config.yaml
n_layer: 21
d_model: 128
n_head: 2
n_kv_head: 1
head_dim: 64
d_mlp: 256
vocab_size: 8192
activation: "swiglu"
norm: "rmsnorm"
norm_place: "pre"
norm_eps: 1e-05
positions: "rope"
rope_base: 10000.0
rope_fraction: 1.0
qk_norm: true
attn_scale: 0.125
bias: "none"
tie_embeddings: false
parallel_block: false
init: "trunc"
init_std_qkv: 0.0462
init_std_o: 0.0
init_std_up: 0.0462
init_std_down: 0.0
optimizer: "soap_variant"
lr: 0.0061
beta1: 0.95
beta2: 0.99
weight_decay: 0.033
lr_head: 0.00925
warmup_steps: 132
schedule: "wsd"
decay_fraction: 1.0
decay_shape: "linear"
final_lr_fraction: 0.0
batch_tokens: [16384, 32768, 49152]
seq_len: 512
doc_mask: false
train_tokens: 191200000
steps: 6001
dataset: "wikipedia_en"
Each number is 128 + 24 x the weight over its row's rms, rounded and kept within 0 to 255. Layers, rows and columns count from 0. Numbers have three digits each. The size before them is the row's rms in percent of the matrix's.

# layer 2 MLP up, 256x128, rms 0.189, rows 30-101, columns 0-63
099:125114146104141149130065101121129093137087092108152139123110152132131108109151121102133139159133130123173105099135118137136174128139115124128083123127163111126181137121125128106136102117127169
122:100106104189130075111160184121103170118139089131152140159122126096123139107130115135104113113138093170090123093123156125155131110133120158152128166140121122082129128100117124145137153130136135
081:149099136147096125148155133127109131141152175143134094155101125122128125116117162109147149167099105140092155143110149150151095103145155114123119145154145112143145087159135132100126161104105143
103:153129165080136149110063096137152094154140146103134129087104124125101115124113132135142104102118160110129115139127138082122137163104155110122130110147136146103175124158128115139143099135115127
095:182118162164101131112151132096081138138151118156154191123120116106095106139111143101113147158103139137115189129180087161125113105160138104144168164154115141136149138139119103101076140126112141
108:127097119177154154120088098191156147113120142116120085115121130105172125133103094111103156159125147133112111137153146105153124109151149181141145128099147156134099154149125103091121131108115111
106:127108135130086159123144102105137119150147130147141148076129118107115162135179088114189112149148133114167105094078077161159118112147104105105135142094177079111139133122144146120094137140137107
105:121166107119137119139143163114127158109081121110115105128159128103125153110119173131109170124171133137140150097137129133129119119129164075141136128124157103150140134107159114151142103138113102
102:145129144123134141124112155106088111112137127115112087171148115147180136087132133130189150074143106148101117118107100125130151116116113087132105172097147163114133108172130109129127147118091134
105:161100122079162108151117147166126155139088161119157147149124117139116161125104111157125160154128129160121083169106095117130143129121108149138139134151172166149133136116128118136166126136153138
111:138127142124124109094115107121143121117102120156137105156120089103107111165073140131137124122095145156137130127122142113127105147160173118083088108118093169161135160111173167109117107146092109
098:129159112167143164051149079166119143098157145120096113141124070105116118142137102128097123154138124150121097159142154114131107172083114095147174111147117172114103110098103109125121104135137156
109:139170137074112117112115140133158164084117128130096168117139120132126123136140121127103112140134116131110113118134097105101135092107107124146096147167109130135114173143131113119133151135129164
086:133182110091122144137110130162130107155134093114126165146135134146093118071128073144113114139158147138163122112133103134084151134139101140117173136104135161111119161116130170122129148130105125
089:116150095098086138170104134115157123111099115134083127135133115163122106117130117126132113130107153143162129102113164110116148104132121137126121114167147113135095157192113159108130091136065119
115:129125149107167128074145128145151133142113093139134118167165145131124144124130194108173125111166115124159090129151164091136158123116103120110129123162187157145098133102137090085132111130128084
093:148112153089128151120163143145145127143067130123134138088106153138092149077109103112105097090156100133086132121142132163130115145087127076123150138158177115127104140104090170128120107112136108
096:100118156126080117138106124134130114111124112140156138149120102127106134167099166130117137131136154113142132156098164084109156128083187094132147119164116132156117166152145136120088122114146126
102:191085114140113110162074094125101122108139154121176091142172154122126135138142092168117099123101081113125133134132098126145133080133121061125146144123136127096134150169108105102173081123129150
093:151107112157087105159134143134138142100123124171111146151147130112130098057163129090123101090136092133141131136139161105129113094145074119180145149127143100152139134081122122120135142156125093
097:132144052107150122108107130112092132143139144109089121111157090089146120177131119185148127102146121119163097127108135125117135141132114081128111111114138164116114107125149170090157119140145150
089:115129103160118150137177137134130122133102132172069123106101134112120093123171131114107131141155133109124153142131091161185141150147130124149106170146096180105123149077103127120158138137143144
107:130116127121132139123128112145137108152114096152131113149148138130149129104121100138164132164120132136144074125140145122098193146131144116102111135135110120177119070132141098164108113138123109
103:115140148137169140139130155163121122134128125082126130133111170147125112140142148173137138155116130084119085136126116128123118131148093083128096151109133109120118131183098100115126132114137155
086:134046104124112169089136150125151137176144094133136131104080145127096096128119133156110112182184119173148127143139181113113140146151114136107118135099115146148181105155138135110140142125131128
105:103124110111085132107117150127123129153110139175145102130122120106082128096137120146095106154172120161143142129128142110102119126129158136068144127162140145148100085133032105114123122150099145
081:130154132127148122136137136069093135127118128133096123090083128147173151140101143118155197148122143167110115121112129148156129153118146137139157098169108135132126160109111148132136130098136133
115:095151099115093104148076105132163125093109097146137087114123123121152108135160154102153136165101144180118143092131145153159095110139144173151144147103106146125106146149155079125094144126133146
098:111125155169104119108114099126096127144140123141161116135106107139138106140134092099125115126147100122141146129119168149127090130117094102107164178173118136168114099116129065185121135148115084
079:129146170143094153124126092164131162094115110136101155126146157128095096124128122103128150088091092142117117106108121076149072094156106127108156161066160137166112144110100114071127116162105156
084:164109136120135115122127152117141139116123108163108164138111114107070104116161128039187134115102104108106127106166148148163106129121129143137135132097124089151126159131106152112124094132126116
120:114140081139144127104149075114108117145121112089130136135187138108118145147135114090119159136114085131131138082156093128100137121152161124089115098103132103119166097106132141184088092128133096
116:142160089143137083156101092133118121142104188116134129146139113103158132144164147146131087174098129153122140089139123129094120120159139149067140129122112176116132098088135143172129123137137095
099:099132167141153139112145141176118124156110129139130136115105127137143117161147141081083135104144127101107123173138170151129152186130111137146176178143121132104132112140144098152129145085155132
093:142099133120141152148111150149134127175134117143156148142126173130130147157105113180131137146154144142135085154155139123115179118111092136142086133101154085130184105171159114122161111112113120
088:085084093151144098125141149155118130101121123093140131117157116141153096096127125101142148096140138106140118108145098141154130074155130161131122132110158178105112149129148150127125169120143132
105:085106103122128159124144133097094115124119181115158086156103144146135130145155139135142136135115036137161114156094112131128120102139124092111130141124136118168122131137084103138142143140102155
103:084146124175139089157127114109164136144122101184094153139144125119122151131141092100093124099110136101152128101152094173135117143080121118164132124176103123141136172148148143079130071139068105
095:105152119122128117146138149119138148101147106103091142136102139137115143178103155156117150085129144127096096128122108104124121144082181146103141100115121103101117121115140114190109124083115175
085:149105118164110133110107127110110142157162168078152112154136097141129124130113124144118103157133120129111160116139198089160088096141151097128113099182115137137143140128109153153139155124100093
093:113096133135130137106110161097117119123135134152158147113149096109178139131151153156113138125198107093145149133111150123145113122156153129154124128110121142142115120148135104129193120159140061
095:128124114130143197113170119142084134105111150134162139162118110115081159154094152145174113140149134145144090111124120126128167134094103128119129134164093126105172134153143119170106126130113129
105:134157110120134122094090145123112135126107138100136091115132118129096107154166144126065137106165130123123152090111074194121106103133123154141115107141080136114135104099132119106099158132136126
095:100145115158117126149107171123106140133147139129107125131144154107091145117129099171134120118073168127109107145123116084155115129148112122131131119116097140165158093103168096141129100146139129
087:169093120143111127136128150156149117154136115180112145167120132177113140146102088117151086162133145107143116122121147109095172141153121112155092121113157097146148110142167134135112137102166084
110:127109140146096133145122087162167156126123135096144138097139119141143125126147130150126099108163106159164123116118079117112135132138135148096159165101145107143138106135087129168121132133123112
097:079163140122110096127120139110149146134140116151108162142130117123151129148115130121132132161176112128121119120124124127139160122110103143137103105137167162081127151157108154134126145090159117
114:148111108105133112124142109078142142126161137107157132130131123108078168113125118121113112114101140141126066124131112143123086157128129123111095103147133147127100138139135104084188110135154102
079:151094151158122085132145156147139195141137175134079135132130085136134133102145149109141127123100069127147132109105127128070102105140129155155088153150157110099143147078159165129094161132116133
116:144130107147137099123109121105140154100121148156190143163121109078115141133118120135127179135136139177142122101162159135150133136123162115140121098130156116073129139134141086120138166125104101
104:121128117114091122157152172165118124119130140080074134160119139106103135140202132131083129141088132103147114132093105122125097102144137157118143142174115154101137100125095119089133137126112140
103:131098131089148145126142164101134173088132108141116134157132106143129153072129144086162105093109081136140111132102134144140072157113107164096140115118103169091136099157137116106141116169115148
116:102127096133155141114152118109182135147108113149156117120142132134081134141084130149137158113120120138124098138176133129144132158160165133113107138122171097146119127166123144099098147140097109
122:128109143144137147105128140145141115187144131133176144079093131158136126113177139139125132138123107140171165127131113129143109160177060133121114179126119108129171101104164158151161098150130120
079:149099148117115111171135142111143117151104105127138130164132149145074167082155108123153100150104095136122105088138140143147133136097140094104149120105100126139175129154105099143134116140104159
100:171139145135132136134125111173145136122134101147136141115184139125157082153124190115121129114123115203140137131165115133172134144159109154134098100135124106124109177139119095118154101160102152
103:114156092115115186158120078135136180120140096125107105162130116143145143112167118133084104157130106158198128087097123140132105114107115122140115125117109101130161073133135138147159092168135129
092:134110125126180168126128150138120121108062135093166132121113144147113184149121144157111161138123142124178100136138124137131099109170112128143132161120175124118104139152135107108113127158132113
094:135092127137155110147129126143134113125151122112108148131134125120140171146165124120102132111176165161110150112133139161108131129132143134111143122118101119103163118086109153093150124142114193
091:169164146083124104120176109088156144155154135135118117113153165142123142120112094138148115099122120118125139102155149136070122160117152172162141140135127154159109126122155094100143122169147143
079:128140111127088165142128135170117132113120153080131123142139163158133149150150108114136059141136121110180138142140128085106159137150151114100166102129111090136131114157146106092141105106110147
085:109141132134153160171151116163113122093110149126117154129123110117099119155110130156160093138122099154113150129111131161094115112107107136121143166152078104122166076100156128108112113117177135
104:134105153124101164168114127087131094152128105101175174141117128107165176135079093110120133135138119132152126135136176139123118104152121123142167146100110102136170108129112103168100134113150108
083:087109077148143082092134112132056137161147118143148160120172111106111114143140082130094150128146126099099133124089143143144106138149112129099106151134104113140087143125143085142118161113158129
111:177146109149103095114088130143130099146091136162153151106106164133134143115111170146087115115124149137155083179074122122115108142098132111129167104103135107129099155148113144130142154134068132
084:087144122141104117135144099124113154124142140115135106166133123111111108154170175133096115110128135082125165083161122119130155098090090127108146081110120114153131156116131110127133151086116166
082:117082136134135137156149094161169116112176154130116121116116131095121090141103115109092147077123159154143130111132155127091112171154143116128155101150123151125113121130148094120099125151129101
096:098160100140131110121124127161141086136112188124146169135099097144111137137109134132140134115110164083114097154075131153102124169107141164107160041156100152133094099152135147146147153131082118
103:133151098146097142165121187088126101126161112157096107121127145155149125096124091139124142140119109140145156144136120133102120111112155127157110193097128146101150187124114087136121157107114101
111:122157121121144153137126144152167127124128078169169108183090137160125141119126111097110109076131147120106082156089190148144135169097137114117127157156149120166127128140138145121128096134143074
102:133164159142131146168121118134099097118128139084142094069156132131110127115117140199090111171129136132143091123152085164115110103157102119086096162102082131080100115158133067178128063118138113
088:105142136113147169145084147122136124123158112120129085132099129133142136160099157132182137098074113093142085135100128138091132149078139100156178147107125148103104137166143158115125113091180120
# layer 2 MLP down (transposed), 256x128, rms 0.172, rows 30-100, columns 0-63
095:150136136123131087083138137151153143091079098104151166113143081126097134141104155156120080190116094130117100142144122113156116133122126102148172112113130137124117154153147111088141096120122167
115:128115145097128174159124125145126106137119187160137126106146150117135157142092126145144151094136097117139090106151147124151118136146151121148119093157124146165097100142109129129152132120089153
089:137134141091101103142179126137129169116118116145129129135102172116087105120063136147154135146136125166130158118064148127141109142124141131127123115154137084121111161142122154128152070116108154
091:130102094109101140132135112131113120111117170096132131083117148179079141120041142147145112150120140140158172144128144119168097106168126098109123156144127170108149112144126150123125117127115149
094:124156096158129140124149155153140165149176093141149172149140167105100142135111113141083125140133137139128164112137126164145150141118133137122146141176186104151155139110142114110069130102115112
103:131113120159116145077099116158144111092113140104133118147120132089167130139096131129106149153116119136160100126149106102167137172113125176130154082146165126146075089144163138086128139126100123
100:095116149120184074144089114118133163126157088114107121174133144137143187082091138162109134112112114125090130111113151131155154125147113129112113099119110156089105141117130113092168111106140106
113:084153121114111121155124194121141145130101117085104129118196075140142153135103159145141150096178105113164158153121131107147123121142156103138142116118135122145116130100150162111127123113126120
095:139120134114080153115123124084142118096126149119112098147112129130144123130128115149142138101118091164058176092086124121145137106145118132134103190086137150115156134163156102125142107141131122
106:110125109106097151120129140091101162141133158137144139084117162151129099118100124115135131088117139140118102151111084134183154151128170137143143142154103102121138137124147130094120201118127146
101:095112104168166121091114096108141166161137113131137141144149119104108097079102071152135137122134116079099155112147097142190129116089147114103110148130129114143121170172138135114148149127109119
094:103117118159167170090141097142145151077124130084098148141102115127137083142168128100087088143121117107118109124125129134152133107101092106140137148132089131127132084083117074131107094177101170
101:116169105069104117117185091122108175100107123123106168133143096136113146102134103138132151127132166126145162123130110130101171127146070147132101136165138109135113130136116118118102099151140148
097:141141099107104157162137133157145110141132094088167143110125090144066143128085128127114116183111148167118113100138138097106118076105089109137138157095109142129102111144154151099124139149059133
091:082157101130149126148156135108159101153112050106110175122149097129127150107172125132136098125106120139129116140100130166157109167098136109095125149145143142155141133160092125116158104130142098
107:143125125126126149100150147135113154145119128128103154138124153128144089125178124090118118110102100114125121155128096186110149153119137150115095161109125113132092143118106157079139161127084115
087:156099105103105164108150154127132113112086124191181096110148125157135101160069144127122099135162149128127150126115135135125062144125129110124143116131121120095113150109099104160114121091164145
092:117148129124086133127077147139154118123159126152145127094127133127135109140090141182128180158116147103145148147120159110129166109134154126113113141132127114149163124135151117131104066109129131
103:138150180118132150120137138078114132153102071113116139126098115130091123136140149138105148109092113121143131138113115141112076192135092130126143092117109119139115176158154128103100143147119123
091:140122171140059112156126120143149126111110142179112165132130089127120150125129117109124136100143141159142166194131148135165093143135079104141163127148163144151156168115120119126172140117138119
094:130153056130181125093127090123103132129140121101110105141132115156146150136078090150105131122116124104125118108106143156144183097133103105095122127168133160102095157126158153148105111134119151
087:106105118161122131176139144090113134093118104161098117153137114122124074146192192087118138091115112104128145119122129163166168125151119105108108151130138150120154107135118106066135188140143127
104:174163170118117166109126145160130124143150125123171104135118126143154141167183125158160122159157142120106122123156130105123153140130125153162109151143135173159150158128134151183102127125155142
106:149145137128152126158130137160149150126143109113129084159127140165139098158186119183108133140114121099135101108137138095155102146167089118148109127145093112119110156128106102102096090096128130
098:108092119109137156092158159112123135170162099119146148140125135138145115126148107158114148194161093153149153137162146177061159147169120116124128155086131160121161055148143125134121132113100097
105:119136089102089119124107135117108129146119132194159091106133150088077120096152097108119096167153148115141128137111105106125111112125138130059087126138136100146125125149064116101120130111135109
096:131121168146158138134218095068149119113119142094113134124128103108119159120104086095142172143120139141124124139115154159156160141154141152130153132123091130093143101124123156162133132140139169
116:127097177142118144117153137114079096160158173097143161148138127141137106113112098180097121124141110119108164160094113081106157151116105096116074109146140122143140134107095160148150119173110110
099:108139105122140103099138134104128116133145141147168121130144134160141146174139158111157135122088129124086121112137171108107118173143160080133176158166121125122120107123129137142122136122104194
083:088153127118146147126124131153150121122145118115114162143130116124129118163178146131156126103107082149108142114095102118124190141170139134166163177131152131185166098089116141095117099137166134
092:124134128112132144131148160110172135150136109157133155164108123097053107130154137078157111102104087122175130109156144149160107099146117118184182153133121097153148129152118116141119123087145131
121:176136134158104132134155114146115154112103083106113152181099154109146139134112104164139134127030103107116124122132145124131102117134107116136149087078112142141129149117128128144131129183128100
121:082176119103105107134124104147164128163150112122133092111169157191106129107122131171100142177126156072129117132097115085129095165141124153144085115133136117159135147147126135130130093163167109
098:099175129092134111165159110131104113155183140127156142142127131133133148129082089126134150143142094145106071138123140126106120111138151160088136115163158125130125121128154155126119141131134106
104:117128172132120160114112124148147128131134121100094135156175109137151104128066120141139146122131121171109129123123124110115125130141097111133161109126129063155147147163136110108130159117128090
101:130086122100132085127154133109155116078138151084137124121123131170150110089092129129158118115138116112134104083135133161161120117136134096133139139128161143133079146150137114157167158102149132
101:162109101098128102110095125154136105138113145179115092098109094135091111167163145151138117138140103131135138150147138135101105144124128147048110114126161133135111156142113140151139085100135128
104:116076144128162152094130127131089156114151136064128114108160140110104140138120167133177140162141116118067114076112160083123157123186088118135128122086150136118118104163127124149138131138144159
091:155152111118128145149123104132139105123097140129102139133128131143142179144093133070130134115099152122156116134140116162133115132093126111144130124118151147141139123145067106113124119163130122
091:094157133140118136147125155124113143125149133054109155130179135162117151129125126169111117158131108115137163136162184131160150121120138124121136117172096136135137135145117126169149123137093143
099:139103133096142100145169132115127124120136129132154120147139070110172106121122133157118161170097096122148119170139159106126070147153135080111158165120098142148137120107119159150140094158103105
096:143106107145118143127125116163119150110144161131166158153124120130137137116097151145159121109136120131149104131139125129112130147097068141115123154121089141088159131158128147190081126102122143
099:112152145148175125150138115113153103133121175106139137129109128148112163176074137189147115131115146116141128129119097110125109143142119128120137124132129166135093165128104139083171114081100090
097:131164083090119130146169103105156153110129118130159070152115148147112105160140145129166095120121120125136155159124148135106139087116110161148166081110124149144148154148094090136119117124160145
090:105136128141126118113093123075117126126161151080107092172139176133164121156076164096144124132097088191113124130111118140118138123119126157121168133109151099112106115126117098125103111131133103
107:135092150129089103133133048156167175124116114118136145112125111149158131140130162148135132084138094156163108153120127128113134162137144127104133134118161109123170097104087143150099107139111140
108:120138167132057104105138116125156144106151105130101176155120100139144113109113153126097093137167105113130116137103107070156154132116129203143120104189137136113117116149154157122131150124144125
104:144161138121097082119110115150150159127049171153144147118106138160104165159085172146111164170114134132097130155120101125110107122141148101175160087119123162141118126131133114102131096132152158
084:129113146129122125134149132136157147135130152095118120181101094146081140114151132115147127105115128143148150101119129111093104073175149130146127151121094113078166164102195128154085145110152088
107:091182136185180115148146103143127145143137140136139149162163127095157143117130130144125141120090149143105125107146114158128161138127130129140155112132149134082077126091121125136133168116130138
105:108131147080078118157124171132135108094155144138099134155134129097105148130189084123094139117087157096136104146110139123137137089164126152140124143151107195065142100126101096112110108120116117
100:144121125146125176111111164100138160125103135135133145112143154150166126142100137127170087164113120124151107130114140144118192118114147089147105145168133101166123153110118123124130145123147098
100:138096095147163116159139137139119136099142119121107103138131083149137127103062097137106131120171144119115111105157121138102098142180154123125138128111122136123159084138122125153133170137143137
121:112083115178134153114117143159134124148140174103144143150096128163148128120129094169133119092133136128101158126154125129123108152102108148146136183125126113131158091156150155149137052145103133
089:134155170130099127118147100085102187114113118151162105117119119117136127093167150125090153117127144060161131112151159091108133130100153130100138154139108142096121130114144094117107159130092152
099:148153132111118122154161122139105114130133108155155081133135139155118108135150135138173110101155134162148176089135101171155125132161133127138125105152145075133139152164141132136123138131090101
098:150146123124128161122143102121117141118164134127153080137110115105133134149132104139143093120093120095182121109098163122159078109094103148124145130087159142132155133176138142168163133145108114
095:130106083098133141075139137110108086133063141126109116129133134140113131136096114133124150169100097112132097178146169144151131122146079137155129099095126147147129120124122105162074157124134113
104:139109143115114111121166140168142130096124130072127118158118110144126130106137117109099138130126118150133065102123093148099163138082129147124111180106095140167120136128125133086095165174123127
088:162145158125109119110139084141117149171108142075109124140129180116137087125111104130146091124135114137165169109145121155094115128090130134133122148147134127153104108147166133088115113135160132
093:100133088090099114121105137177068154140075142121148129111151133122118141114106092164148092135126130165135130106107090117102164139099166121107137165117119106130127136131165131131148129138146153
094:107159098138117158160127149144125166106119139105112153105122139122136117115102138156133121181135125120162133115142118127082130105116099149090111167148063096145104105112134123136118133097145122
102:143122137116103122147088136093068094144114151124116172146111100097134117107111105114144151122137126155153142179133161177093121097104112133112135185094144127154140116124134080128080166135090092
096:105158139142137137119110111113126113163156093153133103111135125109158135117255119109131108164123124121131078162089107134124123146129098143097148130149102128134108134161136110132146162109120123
092:143130117139135109109140126124094091150120162127141145112129151109117126104056162121139131147145166156156118113108129153092125094120155146139136136120116136128095103164130080138125100141097189
091:121190119137174108135130135143128144108163131154160143130106126106147134107126169132098139117151149131117121114106139116097154129042119150080126168128103144134143141149159119123116075171155111
095:113116102147082120108157143165132117108122096157148121132120138148118092148122109137112124086164152114152192140101112119132122096105144125130129111159101118084106085095126147111089083110139132
089:159143134146094099129135059125098142101133138110125182153127134118138108107068137122097131095111122129129117102125086119120085135113122131142110078136106136105142077125110158175157126124098146
094:149140137103137110189141139113104192116149149133113131093136113139108128114108102149102142120158147126082121143148143095143124089118118168130116118090130143092087139120105175128165079102149117
112:103128107117138112152152182090085135155125107135140054163072171105134128139057134087144133104135133145137133139100174125124161108129128144103115176125120136145103144127151170152103164105147122
114:126108181135114096141125119120136138114142141102094163139142110087128085135113128092096086129142137099112102125125108114100143123120109159140137137072143126125186131169074135108152141144158100
# layer 2 MLP gate, 256x128, rms 0.19, rows 31-101, columns 0-63
117:110132149160128097095115125122115144099146104129149084158119104098122142097126088119121114132124109175122139104108134143116109163143092133115144182135121092090120140091134085111141149157140130
084:113150117123160153115122123136125133092085106109111138096152107123145146120157102172132147110130138131147084126168121092139160176117113175120112130091115128129143166099125159115115113172137107
102:159119168077124147108098079130165110165127147095144127081109110125094126113111136145140115097120161106148113145129148080129120150103156116111135103142134156111177121146127128130135078127133116
098:070131097095162121137111123157168129109112143096105078113121132156158137111132127154151112099146106130120067121099156102135146138105112153136104089116134126112088112122148159147182121113140098
105:131125119123142124128161122082118095105088091165113137145164113169099142135151154129158115125153101087143130136101098152105115124105119078115129133125082127127189130113136174129095123135126139
090:143135125092148142179098128131170190120113087129181124107112176113130182138118117148122170086142138126161124105098124131161146135149124120156139120119157124110161130146096168140155136130137157
104:149105152103124129137125112126120120121160164164141164120087150148143141152105092166146123141097134118131131130107130120135126108131074174139127126107115137083115123184132107104117136158107140
083:134144095113097119144126115149154131133125135165141166088103154137083116152129141161077122167125130134132164148145140139079127156117143155131149094157105085118147113127132132141174117157157142
103:087132160141119129153129093136109116138150101119106132166121131070119096166168196138141115129136117147118173133114165164142099121134133102120124135116128124120108124135115104131096112145130155
111:157143146124148122093167133159098093130114128169137084139088139119135142132105151145133153180098128153106139114108144121114089146182144104127100160134106153160135119110161162104153080132168104
088:076114147144156140135104139162145110104089098115129150131108180172129152140106113110133147122107135095144087127141087148119095085120106137099106135071131139139143148151130104183137147110124098
102:141103144148187148101116147159165083151150099134157118111116139160145152104098152097137106136093146123120094174125171161150123170155168127102141111135158109138163093106162149135102108138141103
093:124150130104093149142150119155133123147144104075141132100122114106050129076075118104125102152106097150100136112147157127140142106117102126119132148131109133132093121128136141116130154145070143
093:141104141116167124122172095139107123145190137150136144139141163116115164128078147111128149101118131088126117097140090087148146154123111102156167112106103153088125088091142100143118165115159119
118:123112146085131116093132141134113138117139116149134134137100169128156120158149118143120083098139140100138134157093137095136179117100167175168151110094115156147154137132106148118133181132134157
096:151108157085133156116163142148155125156068126132128148103109139140088150084116098121106076106154112119093131116135143154124119142086133074140148130160178114133097142110089172143106114115146111
083:130116148099090133151153131128132100116121172132112140145095121115094190150136159121152113139120133117130135165168107123077126105107112133143159132109159141136139124130142173123153098097128186
098:155099075139142088167088130113117146144146123128098106126131140112122105175128084128169113104104129101115135138126141108125146108141134109160116116135124131140124154117147100105112155132127101
094:112164135112156161102112105123132111147115125075130132115102120139137163157096119161144165154105187140118135126126105141091123174125171133067120095147132141110128105164152135147106115124125147
093:132124147122127170139145095136123101132128138133153142113102143155126138095170124140118157173121124159108173115132127168100115132110171164115134149155119099096127161140099121162138107086128133
089:085111176103146148132102129114133130132151131148148105118098134138116143145142120098135109131105146151157086096124171145142133152074111119101145119136138112168107136182134130104139086086107122
103:138152135093122149103119145148145097118145118124143104152161140145129122091108117122151139148161113116142097092117126118122163176150141114138128138158133133196153070114110139169111131137123124
097:143109160127162145156112111144118104119116102089146111166136137191106126130145124148146141151140107053137117132115137133118104147163067093138117167146113113093094145131124108100113160100146133
084:137104123140100142148148136123122154151110103097139183113074149159131169121125120166101101177135145146162133120127123130110160115137095115131121138136124100112141092112148106124104126147056159
095:134125105138092130095128141108105117110124115115118117095128128160135140114131110132135090128145137162180125129132142118076067134151157119085174110142152138171129113127081137146149120130150145
097:101143127115101078124093157188115140131112128155142155161159140125118119132153126169120083092108115099126142157134142062147111099119149145153095158139127135163112152168141110116106154147138129
096:148106101109098124146120131109169144114137126090131127130118091099130114144122128145136122096136068156124094132127154117137133140123132067128147126120160119123111158134101139082096136143084089
112:105139177148102114130103128132103127158123168153101105105133126133124131077139127134124136126127093153128184088112126137137121163153108151137178153161119150137141125126160131194143093163107133
084:166102116130145129123146126136103115187122115121154104111093122111140166158098131150124105151160154138155129110167172128130109140097139141101127066162115145087139105157164120182126164109137096
080:117147143144107135124140127138119104169147156099145104108117173162167148146118118207109116117152156158155153142097101104096173117085122126084122115162123150116143120149143107120122156139147157
113:141109132102111165147126134097127128129177131174120078084117148154133111089130138125124134075134161121126107195114142116163142132107091134123155130136133188142089129166126130091124141123115138
124:090151115114139117121095131139109126132136132121136108124142110125164129132168117148115091168115144126127117101132112104083125100154156163101168097144148166148118115126133143130110158123136104
099:163138096118117137148089117084126115085146124111146128108130115136085149125139080167159141160115181139152107085102094125109096057139153132114070083115119134156108140116148126143120107151112106
103:160079152149142124155111136181164145183120138164128150152149175123112126118123094153142088175147111140129132132133156116125167127124124124144099120106155084155160105154134116118164133130104117
095:160165173164117165146121132108123136171153115162105129170115169126071140166120133130116099171114139134154123148100130097114137163133128149145142134161124079134138114116135098108099118170122122
103:090110129144169119110166131141119136133120153155141059136133146146100119129124134106150104147134070117134124117117125147095130111136144124096146128135131129137128136176139108157106139103125111
102:126116120117133125139083123143118145128144154116126135085112103137127101156100140132130110122100130129091159132107163089105098125109151113127164123074144112123144139139119151138103155089183159
095:092144114109124114162165108168162138110109106114120182143127147137127166154129150141104118100123126145105118132083127157139152178138121172141165118109142124127121096131117120202119088070095157
088:102155106091180168119132117151165101147087081163113136111099141136135141091137110105128163133130152115165118141142056163106165156138133197120129167123152127106100126110136119119136133132168146
091:140161111139139136162146094171131125146145116108102114115111183139093118105121080120148114149083149163118118127148089152116158112123105143090138141123169122107151148099159128136097120122115167
094:109134127123119190106144111139087151104092148139171138156091131121093179144103139119157128132153123144139100121131117116118161122104084141107143144147115127104175124168154138135095102125129143
105:124148109113107132145158110152113158098160136096120114109108128114114119130135125078163125133169116128101117092125109134152089111172131172150122124104101152115158100107145170122113117147161107
086:109134109141101111138139134134132149141161118087144099121170137089133141119171091167154111087100164102116133164137098130176116089149110139111145141137087134143158118102156091170119114164155132
083:137101110103117110140133152118107124136153131163113089155127130162133128130108115124151164181145139132124139163128148143115138113125100156118139113087159085121147098147151134149113105097158117
098:163159145081130117167116146140131127127129120137123128132140161101108147109165112151146118120156143109172103151192118125093112101093142095089146104108142159137127089153133105161178132150137099
100:181121103127157167140108121131080109138144127117153103110170143110128129137136133125138118117064147137125125124113146135138076123150153058094173154091096092144125144132125096137119092141096120
117:131158116096140108129137143100180150095127152106171144131142121110088137148135160128122121140110123150136079170124127124110118149165179115117105104119137146093130138153104101123178085142163104
083:107158110107134158142124092122116080099110093116185144105156152100133096177102099149117111163150177121110130148161142121174146131129143126091149085129109171167121107158132126139158076144137131
116:133117134088114143112129115146128109132143123094062114067124147140137148119147100125112073118149114109132139142105115102125113141125101098115109174147126142159142108129124183138112119164166139
087:133106114091163124126125139098108101137102106125148108179117152146088138139169157137118065140150096081151142153096134125123098123110121118125152152160130148095153119162099117148127140120154152
094:162121101097142120145154169088119163083164094136098144082139117129167106095093131149166105139136123162112150140127189132111134160152140151145149150107108159143127143108125143132120131164132137
120:087112132161174159124144132130172147167085115129176111123119131157112129134099142165110159124121112124133107134160132129146128147165139126128142136141165092151118125171136153098094142145092116
119:133117119127129154101125150136118127178123158107167114089093121149150137104205147159128120118118113125132155144153083128126106132169109126124135173114118111127138086110157190164170118144126144
091:149131124092107131101154137103141152103119125159149133144116106123066102092159153119153128127107168128172107159142158106135148122116119132087172116129113151156153113122155126127092138147084134
102:097095116148165130108127129084115101137108129097099136154090129141088178133121076127135136123115139069107132141083150089096139097119124109123152157131134194127112083126128160130130158112127134
099:117160100122093176134126092137145143098162107130135113152128102144147153127161089138089081156123099155180122132135111136101092086142128138097164123127124125119179118160112150161145104175136111
108:136132108099154153099133140122129118113080142139168137135106109165113148158125140136109151181144144132168085146093133145151111098168094148139121109133167146113135124130131101120127126166126066
096:188122106128111123138135157148112112126178147105120122126137110117106171141145150090089106112174177159123132138162158170100131142134156130124136096106117164143163137120149129139169127134149174
096:134149158098138115114163100119163155166148142140084148117148153130116132142078098133150108101140115132191147144131153136118161172102166162145146128152152173155124133136174113092129137132151161
091:102143120115096134131106147187111133137090149103143096147159135158105134106127105158129095159118120139167130107127082084119142104136140106104147118136138108111139138136155115112149116076133118
086:117146125108144157155146125155105114113123142121106169107127115131087124170108129190157088138135112145143125146104125144078117109094101115124151169150092103128147088103156133096113121130173136
104:127117122126092115136132066116094071123155163122140167107123103125142114162164121121120127179105134124160150098107140140125081103154108129099141105104096138193143093096144147112104086132114109
090:148144140147133163158117139154167103110137112070087101129110122152148141126095137133132100122109161133163127143181106125110125118112128106170131116124160157098126110141154151109149084125126141
114:168151091143122094124089135153127093138102147158151159092100152128125133110116174150070120145131157158141081162072134138114117134095146129136167096096146109134102157153125140129137137127059142
091:157110108122120142152094130114143144130115139164128144095133118141148135132091081141140122140129098196120085146082135129113110162158171121145127147153142119133110092117117156113135113143130100
095:112145160125158133145112152109116125123106119104118154149162119158148149152154147110152142181142121108129110108109101131165118081156107131138119170077166135145163158144116130174145148137108118
096:095159107136127105123121128155128081131108181119137171138100097162119140123099135131139136125127154087114109154089127155102121164110129178113156042160114145134104111156129149149156138135094113
089:118161154150129133124122089106139118131152112092133152083156136089148171107124133132102131128126080100125139085109159101130131124127150124117153118156177088138111189134107172137130132152080107
119:139164129098104163172108141172196105130085123129138127114087139164149127122153135113108104096117151118155093155117137131070154162101129129096128100137148118118140152135120149097141132119090082
108:134124147141130132181131094137141103101146168113149155116150145130132161137120100121088117157097127126116118108128140141117128066156129129135169115111101140102135132167103139143156133134179124
089:107156148098132122150085175132148100109155113111147076144096098098113127169102133116139129109107113134172098156100156132126167177102140074140126140100143131135113147130126173079127091107156117